Weights of a small GPT-style language model, trained from scratch on English Wikipedia: learned positions, a variant of SOAP for these matrices.
Each number is 500 + 50 x the weight over its row's rms, rounded and kept within 0 to 999. Layers, rows and columns count from 0. Numbers have three digits each. The size before them is the row's rms in percent of the matrix's.

# up: layer 4 MLP up, 768x192, rms 0.161, rows 504-572, columns 96-191
# down: layer 4 MLP down (transposed), 768x192, rms 0.162, rows 504-572, columns 96-191
up504 097:539566565528426592415443556560487403538504507496579568516585438628490426508499492469558550506463587486502522456430527420528500523411525432433470380549497503531465529473471485481535537523585513472407456570540468461500481476436459474564563493453436487465524489516481503507546395506489551484
down504 097:436526574596543488515489482474529516547593535586454510529501552454523475483611463499446470475437554474423449552441499524505506508468518568551382477508417459590524509499413547463479517504526496468473525466521471480494550543479405533566572527551594497508499528445562520546477482397512477485
up505 097:517517584480548514529489511451496524471465537484509463451473442542494579483468581472528501512498566511512543580430448491519554537544488426457422507411424446528553625469572565638571446444539473499407432549491485415431502533560457477501526484509463474512536569376516594455474514503434517532
down505 097:577470435512506536382500493476507487527550481483544543512488523439496486466491423528464472509568522519512429445520464576510519605440433541484490553478457440539495456479539460505496395500549544432470549583487493502477582567533555456477635435482507500569485516518499610543570557506513444469
up506 094:526461451549418526474563536487591470461477512531489423562420532507529468478563485506425564502464502509470488485454522524575543518529492468522460497487497652540503402480556477478592508458624501493449520477512448481510523507562452535490510480505495551528502527559518549495489508543518467627
down506 092:581471482536512517498438495539524477539538448547448426567514474422460529541497471511458526565499529462389426512463527503449436469514523558493591503581603504524563496608521490474538453530549498456533510428499551480538522503479412521486545514513405518434478457486498551531483636582459490481
up507 096:546503495489531510540461527494526518408546493500410489472459441478449515484550445448434536426486499470455452505457491491567524554514555429504408497535409542483514432488450462518409469478489525564599483454550552534550632522518549486507433527536556533469532573511441551480573478544534420531
down507 095:546511492484550478502473619471498546496476505517412438457486540510459481497498450437477524476541470506499437529493444562564516477527511511487486458490557505533459417428481455451449480518529519588594498407430482552531526515576532527380354543481493506523510612531477471452448531460434387460
up508 105:473466516488516487574385539450475502537410544497600444494565557471477594486525478493522484515560451552443551593466540451518503435505485483483598588546428460434448510498451538448454563560506532424568528475624493591486587622386486510433437438488508466542528596461600496441420540465397596465
down508 104:552438470428495521477443417537518642505507489480462489367545466522523566537578470562518506541449586519546516494465519529466444526449569548427444622438544445460486434453520496520550579474518519497555473486405566503464467521571526612435548531556601435420560542523503457433531522513515447526
up509 097:468534517477533634470479513479483574514482551432518527474580557478456573428438495510510519457537500549460478404403441507453510494571531509537540612509506530463410494574505561378479489438477573490499559521480470498500480482548499460526490544564553558447512496558476500497421532509522535539
down509 107:450430538535469541570579538507461493450426425468469491482521480435521606456532570495496479522377506574584530418478473427491502464470526548413506350589463589448586508538489531514514510517442520575582527490473473490498551470434525464483487524459460427477467452462522522544495484467492551454
up510 090:505461477521499487502466435509427446544516593464468480442495505554491490451468403515437395562389438506506512558425540445543461550500564518472484513443520515522536512544475541450440426492563518471438479539528520553527491470533549597498586517503512515590521519455582546505392502477355441492
down510 092:534556514587513549467442512515470495460489488478444497509559512550488472508543408454485542379498519467466473553511505616525512503497501475502583525575520526492534492482565484534568511444481530482432519513551495521532484485480514572467452525464599438511555446568425476457517479532420477462
up511 102:543484465577426562419477481525545416470507480417546417423417508462496503462465507471518482565537478499437522439405500454469481518458474526559498468476443548411504521495470525447532388464460511515448511514526448353428402411526551423503533440506515535541576509452498555538552545515530503520
down511 102:501456591461496458431573446493509469485457558470550538567549537468496470463473500511425530605542523432518434469471515495479589532450576398534436504545479465423530475471435544561546509498429496412457474504529488530477486467525565557514550472497519456553451363528493458543537519468473447491
up512 100:529565484541491481398422519488565504444529497460526516450582488565481569508545474526477451495484548540512443511439475525465464539435491559510498607453409553432394512520519488433445485521360579440454483577556502463550565446435505488545465482560450432472489592489506569478527502559489503495
down512 101:540567473468483519502545456533515404426476459483474446477542445495561533510560531452544530452563413571445481612478493580516453495574530508599499617477385455409603455542592501443567456458575478486536598534466504510475508456536587492517557500522492622499468507543534479555546506437553418433
up513 112:507438502442468559481482434512548462549513520491488508420499545484461605488541494496527511510470547458446474570516408478452573367469446403535524531451522557476468572586555530566502381524493549527462487511561470552457458547563493480545495526470358503413483447418422506557403543594464575621
down513 118:562479482421535570454447527560541522491469485583499420514437570607428397459497536535499509362538551464506442548432498487488562496466478420446506601521531476456504451523501431535555587496506456442514512525489495583481556487511559534511422651515502532470492538648474566490501494494484548491
up514 099:380523535443540413424470545467438541546526525530570436609443517398540529528429567444577573476588486578482539498395539446510514547474408495483441564455595466497507486471418542549522539404527547539430544466508484444523466558471527491486474537508503503496534494544433462395539539548566493462
down514 106:468602486437487543561525468505469511531552592419518388509438400579583457555556551524508534590522530519503514411507498524469360473451385472419542524542462494565484552554515505498482566502436517533527478549453541456468507488492507533502568514437513512499540523498519435502502500549385577566
up515 085:508501608486463531552457539580338524490451527466506449461537518437573571496598464435511567522515527415440461478509510516609440406550473562531538571439456499494545460443390438586564591478453461522531545534556453550531519534502577547516535515471406555458513526453443449558484578515487403496
down515 094:589519430542467558482391399495525502555498532523516551430495544471441472487446535586550514525546498503536463535553545536495433502452566510426468674406513482429569348482545466475545447475564478516494545553391469540466501492449490521473458499546563485389427427440458590449506432495633492488
up516 103:466484431585558563465486540480528550574582444444589442437444539463555581450449570460557416481533505484474517446494504609557508442472453526501531497444456505404563502413466594588510496508546526523590530395481490490531438521433540532500475490643508467486490519430424546379496511505449451517
down516 109:536516475533409483431433506491417476509516563597528441447525496485513429462507489516423524495444437547468483543456551429453497477420513495437512484437543570542435519484515585470517566549553489554425561420464504543506517457547441521538506493484636483507461481562591466483486520474465516502
up517 098:543427500568504526464548471444614551489485509470514401488530489484457475522547445451408510519500486509456390453519443505479450469395385555399586522474569466466543501513441434424441479409489390494541454529455597473466446522501536469579423466475542542495456511356493585520463496574504517469
down517 092:482544528478423482424518526456471513465617520457455532507449563479465523453576535509551512453431545453517586537477518543502558438511448535477447527523474492425569462432554594574558492552422465519527531517595494477538530436497460486427557497601524527437469467538516421529481438528597418418
up518 096:524583536566626544528429438493479428499473429495552478547446417496506469560375542483424475530540499501461505473421503407464476498577440477503506524476453550543476500483409497474499588445497505505556503520542487530460467536519459599504526534549409513535505575491586481574550511543515481535
down518 097:410555560450497505432503550470505448512565529491495560543507539436471448506609472581469552473515422587506495473542459501465562592495495542548489522515463517567494445570571503513442547504507462586455524459436469457471487520509545445456452471419500442471451540588439516475503413626489451505
up519 108:515482523455524490552468423567529525474518502504546512518453489544530529559553438601450553450526424477465413472540479517521455470434577471562489453593456610571403501585427400513477577482461468565543520482454424470517520449426415532554465512517448568467471580483437563609515548497467533559
down519 124:520471557495532577589431540454494497540597442471503488525521522537538517578408528528541503578538555543420496475533527438534497546542552618482473380498403471499466411520451499537421558542487543475547510539552475456410576484474447555549537544526507494524589406455444445509513518465421438541
up520 115:441469429560499492419553541484484537494483488480498420462492483495461365502548467417532505533590451510502562441479548584624548434572495520490487448465493488547537515454443525509547570518467493490498540533545532473495483484408519382584508488478482556533443488413493573486453465476547499563
down520 107:514489461429476446518519462485476592509417606526495378497500555555450498569540505532516514439411400523523490538582413436587578406559487555496593614535405461461504540484507534520500503582483511456465486447542465515480470427584530567562497423483625466558484444563451466480468524549470440423
up521 110:510446572446512517541493528546575567521475502534582499437533536572572568482518553489495494489419501446446522473494477620463467446413440446438467563478465472476436605531478432499447531543454488431524422524496472412547545481408480539463495509540530551528436527515559574511495615561487519583
down521 124:594464561525477537511501532502492500563447429560522483584564525507508412484505542511502467532531522477450514487534507570478471503499412476444465617474498495350500518539502538514457504473559543582486555556560498439445533544507557549504502499492557478428523457531482554362437484455557516555
up522 105:494565434475404409588501434520514452484503486468448489458496496575494541547564419499582501403519489498557505478488414480483456449509578490515516399467602482416535505490522442530515449470479453533513492470530507544541575635536567470508485410539432538520490506463450553463436454408516500528
down522 103:609462514532660586457470597536433446508467442546510481557513419535468465545512416463544490510528505509511479588456464467532466417486549466573568551500411511517490544488541481519474469483538440536450502422430464599434551461460495542510477453513559447477498458551458521503507534471516522488
up523 099:529450540483596473539462551477475545541554468408559369515515465508511441529556422538484521485552512435431415479555441518584561459452373497488481544487597448472493526509498501406450415450450472491568505456576581434546490452555459489493472530560485400480498539548540529399547486516520498502
down523 095:436459458497516464536539515540527407568571492483519537548495416424521456499458512469557487477561492478536495568555624598498527602515550483499440437465523553532516542398591497462538465442471414416495510438438518607419517560596523499431593445480484476507449489481488402457467551482488486406
up524 098:575443452564593584451439526468479532513429496478472567403478566527504446522589529429516485527506478501435505495471472524548450465493449551486495483503540452455440492472461434467494473428502456558525522560445580529448484553521471462583440532599430479399547535459441503535574502498403408464
down524 097:495467469580453480400577397552468482438450560502471544469495526488459366456560491508594474457478553480501432445560572437480486467415526421556557484537539493527449483532507524496461538459442436494592444459472478502537568578470485496534508551551511576527515506497454404578371490503533518467
up525 092:536488462509450460507458509578532491537501399579517489517550584507454490521542515520520539498540536531600531450454486451513537449530517408358453575501545574498454531609468465490545486517500506426424583555446478509394519496575544402449523516479579480443496465506545508548467506406510544543
down525 093:478504476544499558445519589540402458520491603424466537469547464477570563483415510542551496513531535465476475450518447500517589475555508518566528385450417491427550415514513458508445513443527537434580390501490514525569519470522483463502484529462435485416506541563521490447504460500477473423
up526 098:511520515454449503556512527563380514540444503517526471518510609560490561540417442521491499422390450397531539493486471599470535557477507543511560518424463512484530514564563537440438552580460463466483483424520476500499558473436489478560489476523524473477511593504492550477473563578473500398
down526 097:530509468582536521513515519479546411476514625514500557574522533555398458578536494522493545446482479484540555560559493534497452567485426520381474445524502555541541539513539627550582512596549479593515483414498644521528520580470456488473517468470445478564465474548485568528428426504517586525
up527 094:493542565491434528466539517466581553515479511463425470560554540482489549508545583420503497539527483516590573431403494490460526469432491500530413503610453453485498493540474510395401483494554562588509522586516578432521457509627465549534528462572426496491496565611457597523444579446560524466
down527 097:457574497490565618437368466409522593444436461558473438421401467498579497477437562475475404528462507446459451439506457441497572510494480503498473501588514430491434541511364483514483546506499444528483562474485434499487523525518369529500477425466441567515536435486495604572464497457513534517
up528 102:467417544474369534622558520517549471488491557472551564449523394502559503560461619546563401496565521393438467507460553479549546471546496568466505490514587512523494482406546449520493462438543549452522475493536433495516549495440518505538483505501479461525469589547404520533428482461494565496
down528 110:424493582503592518647400476547564611491440596500415449478522467473463469490420551431538430523442548481479498412464564522484570577536538549582508448526513517502498497484584516465514564598428431551488587480488451500549544495482594498438500523487442442481522496515469510506420450484473481432
up529 097:467683509491548486566417532475502476506557513515597466574483499442499504453456543447543470428491446549520467446575520487427574450428598514514439469447503532499592471532516462507437439516427522460488478456514506478493534542523588553433505524619551544449469540547455548530463466527586525509
down529 102:520485558457542530465398481432466470448376512515531447599477530461514490502523457545494520487539481406529477467510511465439472521565571492445481481556514553508453561432533563390509521486515526658505583532494515455447536547530431563510541453546465490481491474504538507534540482472474452486
up530 094:462530426496483434539611481455495462500504533479512424531434430424474458534490517498459519569426490621509503491562426521577483504517459521516456481373500522551571563579473461551519503368511478439556456584563473549468511522480423537500505508500530547451528595521496422507495591424464614570
down530 090:539498518487489509512580433561453505501416518422478444493460527494451395434525574470556511524474517536526425580457480512606535539548412443547498405433450430496452506503459555474421455595506417396527417457496466519508404444524474510501505451454463550515441481530524526428486558545412452481
up531 103:549615522541469473539562512533551464438538462521474498548486499541441496480473530501482515454473535539493502544462498479465413545593485564454385505584530503460604463439567432510467538433532460443494494438427439404454408438501565562538533537571478491445493478516517502480448466343523565444
down531 109:538483551478484470537549461574424467464516444554518548444461456547585485567477526491492483446420490532370507597486515541395450482459606542515509440532534518463534503493446443525534601501469442463473524464396621458441488356587539519521529578482498496444538488419606458527506427535543548489
up532 104:529525508514466455469447445604443436472500445461559466535356494551457500498496428522508546510558517472579517531470499521552489464425588485418464453490478408452571496518492499489469409430484549606477503478581481511394545490504479555546558523616509530469528551435513573527491507482516490459
down532 111:512530489467464520478493474505528498442541559485668448502492465453399475438669446538451540439528524482519471512478435563524494494420470460498428500535481524417486558547592515510470573527501436558545549616524531553465575539515562542496492502520524523507594438531453495500495503540473557422
up533 100:551491476440422496487436569515463463379568448509496485552473495543446461417457548545556515485539554525485574535525487479435507507544641551473477512559533546496518553529510462555524453509387548492485560488574450583551566485462448511601432609420518469511512517498455483492503423514513528456
down533 096:554556401485394518569486488422500498457556424401490516600587575590507494524496485555532520478515472493474412449509454538486416531582469447487619454511553452555493555465427473442426426472460497592477424509480570478521605569483377528522532419528521474524519568511532457509522554505530454453
up534 104:510512454398429521521416478524567480482543552452499443560535523353443524487519451555449446509464457509530416509566504449536486373529452494482535570545519421479502493539514511429544480592538590591601522593473481524465537596530553460521541549443479426573462607458482509464517477602481548558
down534 106:517468568455610469512493503481494552601492518524447460436518587506551461561448529345561420522526461468478465560370401593525465541478417573534497446518499444515557506538537518517460487452454506456544527480578524501434478545461532452557579454472553419546521497487456464437508538529502551510
up535 098:511534528462511490553477496403424636538570513520514567483546552516527478600546620482428461475468530438361490413479496465538510480476409455469502536503430454533575560496388575453506556560559483436543473473569497505473429508539548495488389476501484418481502420470539563516516494479505517579
down535 107:539500551465518510534527382480530477479487521440483472537510498470544429481469577515545380548519592506533463481546424511511632508597507493517533500441453446583446474536464444498500481629503447488573462518518552524475527531470502534534463491482333595442462405534542498495497500431493560467
up536 105:498523509518490481531518533566483553489517579529516538596502564525555387529458470525472540514539380542546499427556480436514457495558424519431510582461541483396512436476469442483456510510493496525488461447429463507576472508527473478506585492558480575483419537493559503489541504519569453552
down536 103:541516361496527456383371546505569558486499465421453461521498441475464488559541499489487485533536488465486463460507359576517452439532429484413514516579443521526524488494438483490511590505505492579494478465467551516489517475480501450415540434411499528483423531527508568473455488532486474493
up537 096:451448568538481532502327558491506520452503508570443526498485488530489430529398444537594533545466506498434525473492501460477355474475477471600575628450589439416467561519544456426486516506486538482552468523512458468463532501432573538563401521533459529496408598494529526471473551441496551522
down537 095:516458492406510461516563489507487446474425486567417387474572563405550522457448524533515603494541474567395551487486453472478503605464521539505509556521496499466509511555586466485491430493453461492598519520471447530498579482521562472528528454489548462462536534510574509492524569531486386477
up538 095:546534460472451438541464523559499542444610482520542489442620541465572518502564583508467493547478430510522575520496490532581490563482517549450472481495472516505505507548502463410467434469545540514470477498452447574499448544516594502569462440498510437459513538490461509497508479520460594548
down538 093:449500461501548449523532524477482486553525467497506517449395541539559542551436476515512516543585431514521499565554502538559453596494418477516458559553554454587456463458519501543455482521509561465503463554420547478426493500554484473491406432360487462428509450599507461479495447520524475475
up539 105:499494587511628502527538515556517488523553523547570470525444423444551495451509430413496491567472574500528507395459478477539512464385447527585469568517504534539565446506482546518486504461601464505496573491449458575430487505545420419524492466558414480500443442516521534557518504556452482523
down539 097:491501415495363560552455494411413482489481554471466501510610454514533448493469491468537550494482454506551482464545506474504445437493453445468529527495515501576416524389464507506480601469483427480530419599486533478465515385578515517427448487406457566525508517434509447518516489541516546415
up540 096:467573473505509376523454543516606396466553429511484450564483482479428460501467513518585547501427528418612469588573535501503584485469415460495510495536488449504561541574464496460528446440446491522496511569551561545540532437459504516549580526579550523481500386486489428449535479498440448418
down540 091:458437502522508420633424517519498453541490496460436563482566420556507557441557572491454475493460434541508470523492432486603509537477490491563433449476515438470507543479489532542475586543562498480541505528456426538487494542523460493429471502520426467448473478484572467519443529449525479595
up541 109:541446503427539471517432473483573471560451490405491617493510526435513513540525501454467454417524605482444465592496478512495471484497379490452474500580468565459470518564416478522501424509511501479472512388531499505473480537536527445449496537566486502505374483411424485562460541531587456554
down541 107:499503554488531474439476450510479484539505404512486479436527517514634484480456579507503478576498471522572453472465457452477592487476485554500506434488480511497491473436545486462514459571564575504607471451490546489451517537480546548544457501485531533464434461548485491396466503577548494381
up542 102:505508523562454488490456413542517447435452523520525506483452429523467490502453573451570578484476489463486454491397403500507443495584463555535498587516448544588604517616532526440540478501421439606448574475417566471561558498544450486567550492562477514535497485516558415534519508494512506493
down542 103:449473544559424484526481525471534527464597395560485434497547541533451561473451522536420562531484450473543495480519475521487592492500486416493436467608461473667450595470538464552554616503560485469522495517492588541627479458475495462456450424520432482457450486504520593534477520563542600538
up543 094:423564590488408501473459508453470557401512598486582554422543506530497454471458497354467485520517514488562524528504495518467442521467465480432507537449533600524503440630511502583553513496494469439507359443524539450503552465414536536500484524497503465561475486504470497522576496431475442618
down543 096:475535461458489519507588459473477518449402514542461412521497469547535561569394471535534524526487552531473519513551488479585474580495577431630513484530546539525388494519488396529485502559508531481462510419511489506490538495607473593484543457542526466501489444436525463494519517558463535428
up544 099:458576494510463496539478557404422580504508474492550579497457511598553517528494517522466560461487477496499511478556512539493617426516437510492458574494511515413532537511502482522597496397502453526518536458518524542530510454536504467525556496428574457430448444631442543511438469534548424504
down544 103:440449473396513572580408337483436520408572455497396424470502613506532553484490441507525543572595474457413503451462510467542458528447525448534539533507511543569558524509490463512484492573476472483478470482555610526446448572610486441395504452504477600553434528433465490468510557484540507522
up545 093:497456448483508445541459461471482421498530583484546496562415495502480492530536506477442513447528439483421494491471484509465478545513507477485451600495553581424520539458471461399470459458525508549486597440467463500487408461457473431545485549451487475503458558479565540499477518431469492574
down545 093:545512512580533542458419506505477514505455450468466474529486508569492555520471402576490506502450478536412535544442573494483438468497506414443475579574539448453527502479488511569513584509499529524523546511523582478507499607557493527460557503505505572501478384484536438448562397384578401467
up546 086:427548507606476568500519590510522418547472556607453485480572499531496530543532483458550570511456520514479430509412504478485486481477528510474523612528466495486500525576443576494532475487502488517412580543493612498456500550499595511487418399397455582553516550554440538518396563524360496435
down546 083:526497501511534487479513542463487509507546520513407501492401392503465577431489509504474564460531541436431524536478541546490398555493554466468475491460499556617469478447465490527530528513472423475506411389484456503451539480498501516394518501569585552414475467490536406558526553487416444581
up547 103:542532479531599417496435578602530539563446464472507536481535590426557465533424509484548458562522500523466591528479529541426469514525415564455527422459505479455491429611450510428554519397503455498508449526382571485512504514558528486531452441522506492546593474387466516538446502495565531517
down547 100:509536452533450530510490536503523505427482574442567546448472546441542485501522529540418494509568463428474536488429501519498402603520474556464469498349477575607542542540460555556483489501468452597514532499513523432423406542489551501563503506574502488471464532512543503469554517511471547578
up548 087:519452443495512422470538516480529564440541507447514445473489475498443449472472459597472457536506534431562521476447493500539495517554543457470536549480470531520490575525433427463472625485556562533498536500436494439484331519489445441468537526483433421533503543459519499530567555574523559448
down548 081:448493511547525464602542522489478482407615530512465610556437427476490504464472444457505497508395534487524439438496440507494490513437427470554558473559538530442419470557608420451485447501445478457530512478525426485511583521556559406409474469515456457509517443495583522479556518545529536579
up549 118:507578470570573416507524467486517591478516597468428526519384588494518509554555521492505582479494551527478374539566435594478437538508464514509456475582494612487503416494500467492444543473446463499508421531516529489568418416490471511513498447514563480512555543568528478482474441458547510487
down549 120:514394461573454441471478411537519410460395509495440397488522502497520572546442500493474497480498550598471528508590488453471494516513554478549546470489403475479487531514564346550510563535507472571553482524537419471537446485535470505509412521559540539472529576596528465508501514440564566484
up550 097:463477488472486534555494514434481487532369454565536494509443467632479432465567437512502504496599462462530514512533494408484531558510387486524472411409530453500478547527450516458506543524532554513450533508506329458386505385509542523467435504497452465570524525543449502470522490502546477561
down550 101:599642450481529490498505454504456482594449442453505539580539523463665533529535541521449519506518541463533525523457462418468572637506518549476498547481513516481448540567497517484586424490457545481541452456426618449583524484511564534497493490462488516450535563395446521511554520519505501511
up551 096:523553509545460525392509491390459554461436451493545564492443561616470469479530465433390549565559490447471493507462526477485545415379414518543486521571557570477575474423564471488505499471502545584587599456461546483478430476484515545492452523610608528616559532424462456528484558471470481510
down551 099:555568485543514541514496445615435568481539520510468470420488464463413521498467496561472479580472432524482466490542531455485524432470595425492475591526498499565520410459581557420514542554505453546504512505610473531523506553509411609433441442479451476532575522503471553460477455556457535500
up552 104:486579559530577517513412508525457518570523496501478511508446557465424555430514460549412504529473535486514558523531501551385396398466538524525396540565553497521473493609448566434517480485535486487492545509560461523544569490544471442511466512422454490447415556500489575508536454540456561538
down552 103:556632514545510544515532541388525459552438470512577522494502411444499514485548477533530533585526533448472517512518495552583540508548515511508521512486556547539496513555376507500526448533415520544505501565493482529562493563558497535510456530420470507557475458543592467514598565523641476596
up553 107:486519483460463582527504539508472470556481494527531512587499546389463449601479560523486545449476518568536485442501538577421530452552533517456465435522510509500551537485475498547493589534635533503449531472562519366431564457503446435548487406517424512570448487559437512511523430539508398480
down553 107:499504469478464488481494502561554399558528488488529406442552490507431492481483471477475551486555456508546471532473589374395497515527534579489545551563511501535513443533452469510509388524594551579517516524554424486633506551553464487515513464499437440557540507471507509555515454595444517465
up554 102:489533426480458397444535530591601544476503478559497557547534421507388489478487425461559405548421484473466478472518509450494462523489535516469514506476427431461504450441465500425395512541499649457520400524507493572529443523524479569583523420498539470561514500527525604547553563470524485520
down554 102:457469493414521454503532512554477397551439408553479464525442477512558534558476504509570496453499512499458528461456508517593561442445461571490485316525559507503451498564440498470539524543473532497461542454545411474535603479437450570454473487502435556391527553527506493525561564549466471472
up555 108:502500531514508472535487497497447535481526527458480428550497503516386507642554611509567584507519498455542538604479511429530477495530522578478478428518410493490513457569496544416488580523520519476364474480489488512573496464491490491554482534547636412532449471528465458494507556517516576550
down555 109:543490447484436526540452465496462562519460471471417528542523507610492482468457550479488431494370551493586553517546537453581488479556573456513494519576535478457548482400534552609517489587532480419498557512429623467479490500585506607535442482575564486480493534481523467528436528546448511511
up556 093:517521466551483583395539477535474501533496531485454478595480447477449525522427457515502431503453468403466522547440501538498530440501539489521535548507436455477561486580389586537497564486598552450507480458453372541485453418444548534461512553557445497503511552501386424448492515544504574483
down556 089:520481481486439450511448459502489447481493485548545520508557544465467499562497426532472483506506466574531522488494452439521523449487503533463413518415527458509468623477476472513594511520478433489380492525525523513471387521634507485460418480451470501477467580427563500465531469514531570425
up557 096:568497548513420524499507506419495643510485541484526448502464479458459491512496477494498420556539488546484455314467529558547393459428512467341510503567496400477552462541527522484400493476439474489519573501509478588490467482502601461523529523460484488443456475494534521481562505551513536543
down557 096:586554515522398468547503496417511472567418424498455527692491533494599462446565478513502449502581492448553446444467510392487486501460484463514505603527502552439525520539554469518525487510512467470479537487493520556564525437611357522539486429429461501441475532559467430503480511433464528521
up558 100:548527589545522514486445540526567483556491463436498458525513431449420439519461524438462535558600457383493559523530454485508505477523499529537460477526521561481478495561460493529438514485506565570425520520472459531462474606563556566600482531501485590587366574534463441512539486477513393601
down558 099:479518469509503506504461471497474468528463509512506465501526442541492497584499390555476508465517564595546549427514473377507429492535493528443495443518433570530401488527433481522517549469573512537491514477534527499533479542487534531428392518495528494463605583544457504507511517472491405522
up559 096:521546454450405482525517470543491488544555499547508489465480506498560530465549547566404472569496548494485412476440423528499523519486486411499518565450431460536455582503468447520509452505490460480513540529475484485525540520465571430601431477625506482515538467486450488451474369429543449479
down559 097:478583498500508465564403462460437476486597411485507511473533503502505520563490426466520567481566498467546497432443589564443490526490592345519465458490458468512457559524444492499490521524460466557449502587608559481550561533588492470582501468506419555564487493510524452526425573516517489493
up560 114:467538567594524537501495510533520490558548482520485458542413507510417508433474457641505450516554475507533509540427497535568403430394547530552415496489558455511501487532465446436541412446445483455515480504547529551541549409451573462540551445517463551528516512545430516477410474576475304552
down560 100:528429482477524508541473522502469482442436534422469535537526468460469572517512546443559394560505471487444552556446455497496514547499559545550495683561479517611569465489483459483386543471477489508496542548494487542522538506540481441505470507506440462484473484519520555471485478404496525394
up561 101:500570533493597509519442510498482612486442522448566513459485457527538546561454566455488492496513473537429477535544490483529498509565493484493530497493515431503503522509457551531499482469509375469437525600444550537461499523431554561470410470433579474426494515528541469375424569564317545537
down561 093:543586536443507535495563457464486490524492583497374546526508441423527442470381527600485601490423570453534449411453578458496516401448581500398496442419503534563468458576608476465521513475478465591504542500569493521517570529534466450461545556529405489494442526499609412465527542520509464456
up562 094:502410566570429426513421486576451591486517566530468436538492622504411478397469446439503544554438404499554553480465448464534523566537484488432447570468630529575585466471461471451523454530456556539543497537545434567483512542587494494549471588548532513553570461453470556456581402570578489520
down562 112:430417564534444530441554570412485471368509518368467473468477558536563484476540532522519508516558485491490501505560470502468430496570524526421513516454501529539570439513522491499511551563493482636476508416601539473489502403546515457608504494508428467453501453515523554428518558533506489481
up563 116:600473465500506551532477468565460394525498546542528437469457513620544537551435586499487399508470539558492453474559434454520435515604511492542504469571504512548468494514444538515562542339402476439489542498523493528502513423519549428535538545395476569414502537526562515490485473463535494443
down563 107:477445560543569537543549476495465453475434531434497483455498432468516486557501594574424474482507455575371438462482535518421548525492444511569470488440476458400484539483520462456551469527361431402536539468399484487460524467605540452500449500470391552528486560456490494491536470464563586497
up564 107:529558531548530490473524450473445498466484500493438516507580472523493540591401547529449544510409503475552616355570436468496483548514487538499537579585593477466493457602534389522422502498507408546417432510439489493511419419533364551522462429524502495510540440496566490509553510508470484450
down564 106:466525434424539525531544489528514553477490449500519400503510496478501488517422499503474581451496552447465551436525440529540499398487548535445461444519541485477424611530543505501508617567498406527583437498468531534567529429535549472604587472456498454451518553514466532589514543599488509503
up565 098:437438521502392429497417539412505544457506527484435551480535579534479445502576475506525446453369530439538415437438475460413510600463520550544568623481483538502491498556555432495514512634534486403453502548416585518559535507503478519486476529465410415450503444490502492546413518522427574536
down565 097:474501540545497476475599563385506425466547500473473519534526515505456540467516451539528493465508514474550543456454550483521526534444388385412459596482440460562438489459520506616452533485419429566450498523467456444560439510458482596451527527459436433450483482477528556557531544582500496564
up566 098:489474625482524533522515525588559473469530423572530477521563542483481464506588567487443342452564502494501457555504491537489533523503557567558480494529435501535493508436548519572532496477415462531592524531481573505476534433389499488574506526566465448547452536510555572534571485469454480543
down566 102:489491557568471479578490538544560430500451545534433463511506497512498471404472530513557555600422491529527523545483591530688519529483525473480460588536479464477499514452470470439577522523483484473497494511497478461484416617395500431521489545446527508553523481399508471377478470526481465549
up567 095:450632565481492438500559506450488474536419453464554611504587536426515603557489521567425459476493449461395461546493470535525503487542497426557392496523447455552568593439497583481437572390528444503470449489535533522542400528495520486448490503495479362485526502553466506557488501540445577544
down567 090:519519492356514535498510518461442506523520510510465552529554560539571487596558432519515469489551515490508525648551406539494462561523531439546522487456436400531519525553544442468544599531513524547565438428492540536523370522514506537521484480490506492460486551484598472419587441571628407506
up568 101:444473525457500473561479484541474552529454579594604491511467576409573532443566476453476507428576492481549529510461583459482442480529401572389539553502520549455517489479468494585546522503461527431502490585429413645523553468449568428484491511447523517454509478492475596496482380501455514541
down568 101:566532539445541434372488489461538588526477389518502611456464440489480557484442522532517463512487571514501462492562422494454519508540489458491460480501451460625501480502506485437559423521568569467482569485514469453583565548444461467468471464584510507468437430450391505572494435487464426482
up569 088:553482467417419518525566421520490547531545575495531486476437527475453541515456564440556583408435502508612568433592492461547513499529482537434488591527563575574450511534541476408442477506476431555565518489513408458444595486465486562527499482516550578431499517497432514566456437628530462519
down569 090:480610517556516508509534557475468463578461423537483473477573523553534425486558449473521507590440444464447436561561479586587489396531489466570458411567416450352582409514545423453567467525437493537509494470500479463526422501459472509383519521455499491546573472508488543409502538449532490544
up570 096:522448549545468530584540532532482498498444543336478440487457576419529615536569516456531493446535520498538418495454506492528527402521332445467449611438543541562580417426412533447508511453553496413477493489442505476451518530465450526483514449527564495499480542457549517422509453510580589513
down570 100:584487519483581510486541372548500485409486455375456453514564569495498455499405505429545476513502457508473446505455456501428476461486535565498475477441480450470581497467538405429477591449522568456555430452535448496562464495495623552564522394554450393487463520473427572484440456530569498527
up571 104:434526483510506512538558480459538491422506488471582515543433520509515483569504482399548476505502496525478400450497456519573606383452480452558567452514539514507556462534466533545481588548549424585511582451542511533495459514425460470542521384482371443474513481520419507525452484533513448501
down571 113:509450493506439487447490443496541376658548460412550535456519487514527471415535581524491478516563596513450532446466472424542467474505545571432524465571506554526511477549548527546461436506512482524505543562478407525523458522466614434489517501440426425450515519477551497508507465440522449408
up572 103:379415521588512564507448533589496523485494575543538502445446495492547554477520450565471560549515481579504469542510539580354519550559520536611505539480500449530470502430431408551564467524537474560493544506439485445525449450436506526441584498571529432504501593510383584394497493442487383501
down572 105:464426532586410469472438537532463451482407506489532517448457509493525446521446534471538571489498513483553522429467554536512489579501520467490554488565428514617481420474502489529456477652612439530442488535483486617356473486438497513472476518589458461500459506530499476548572516526511509517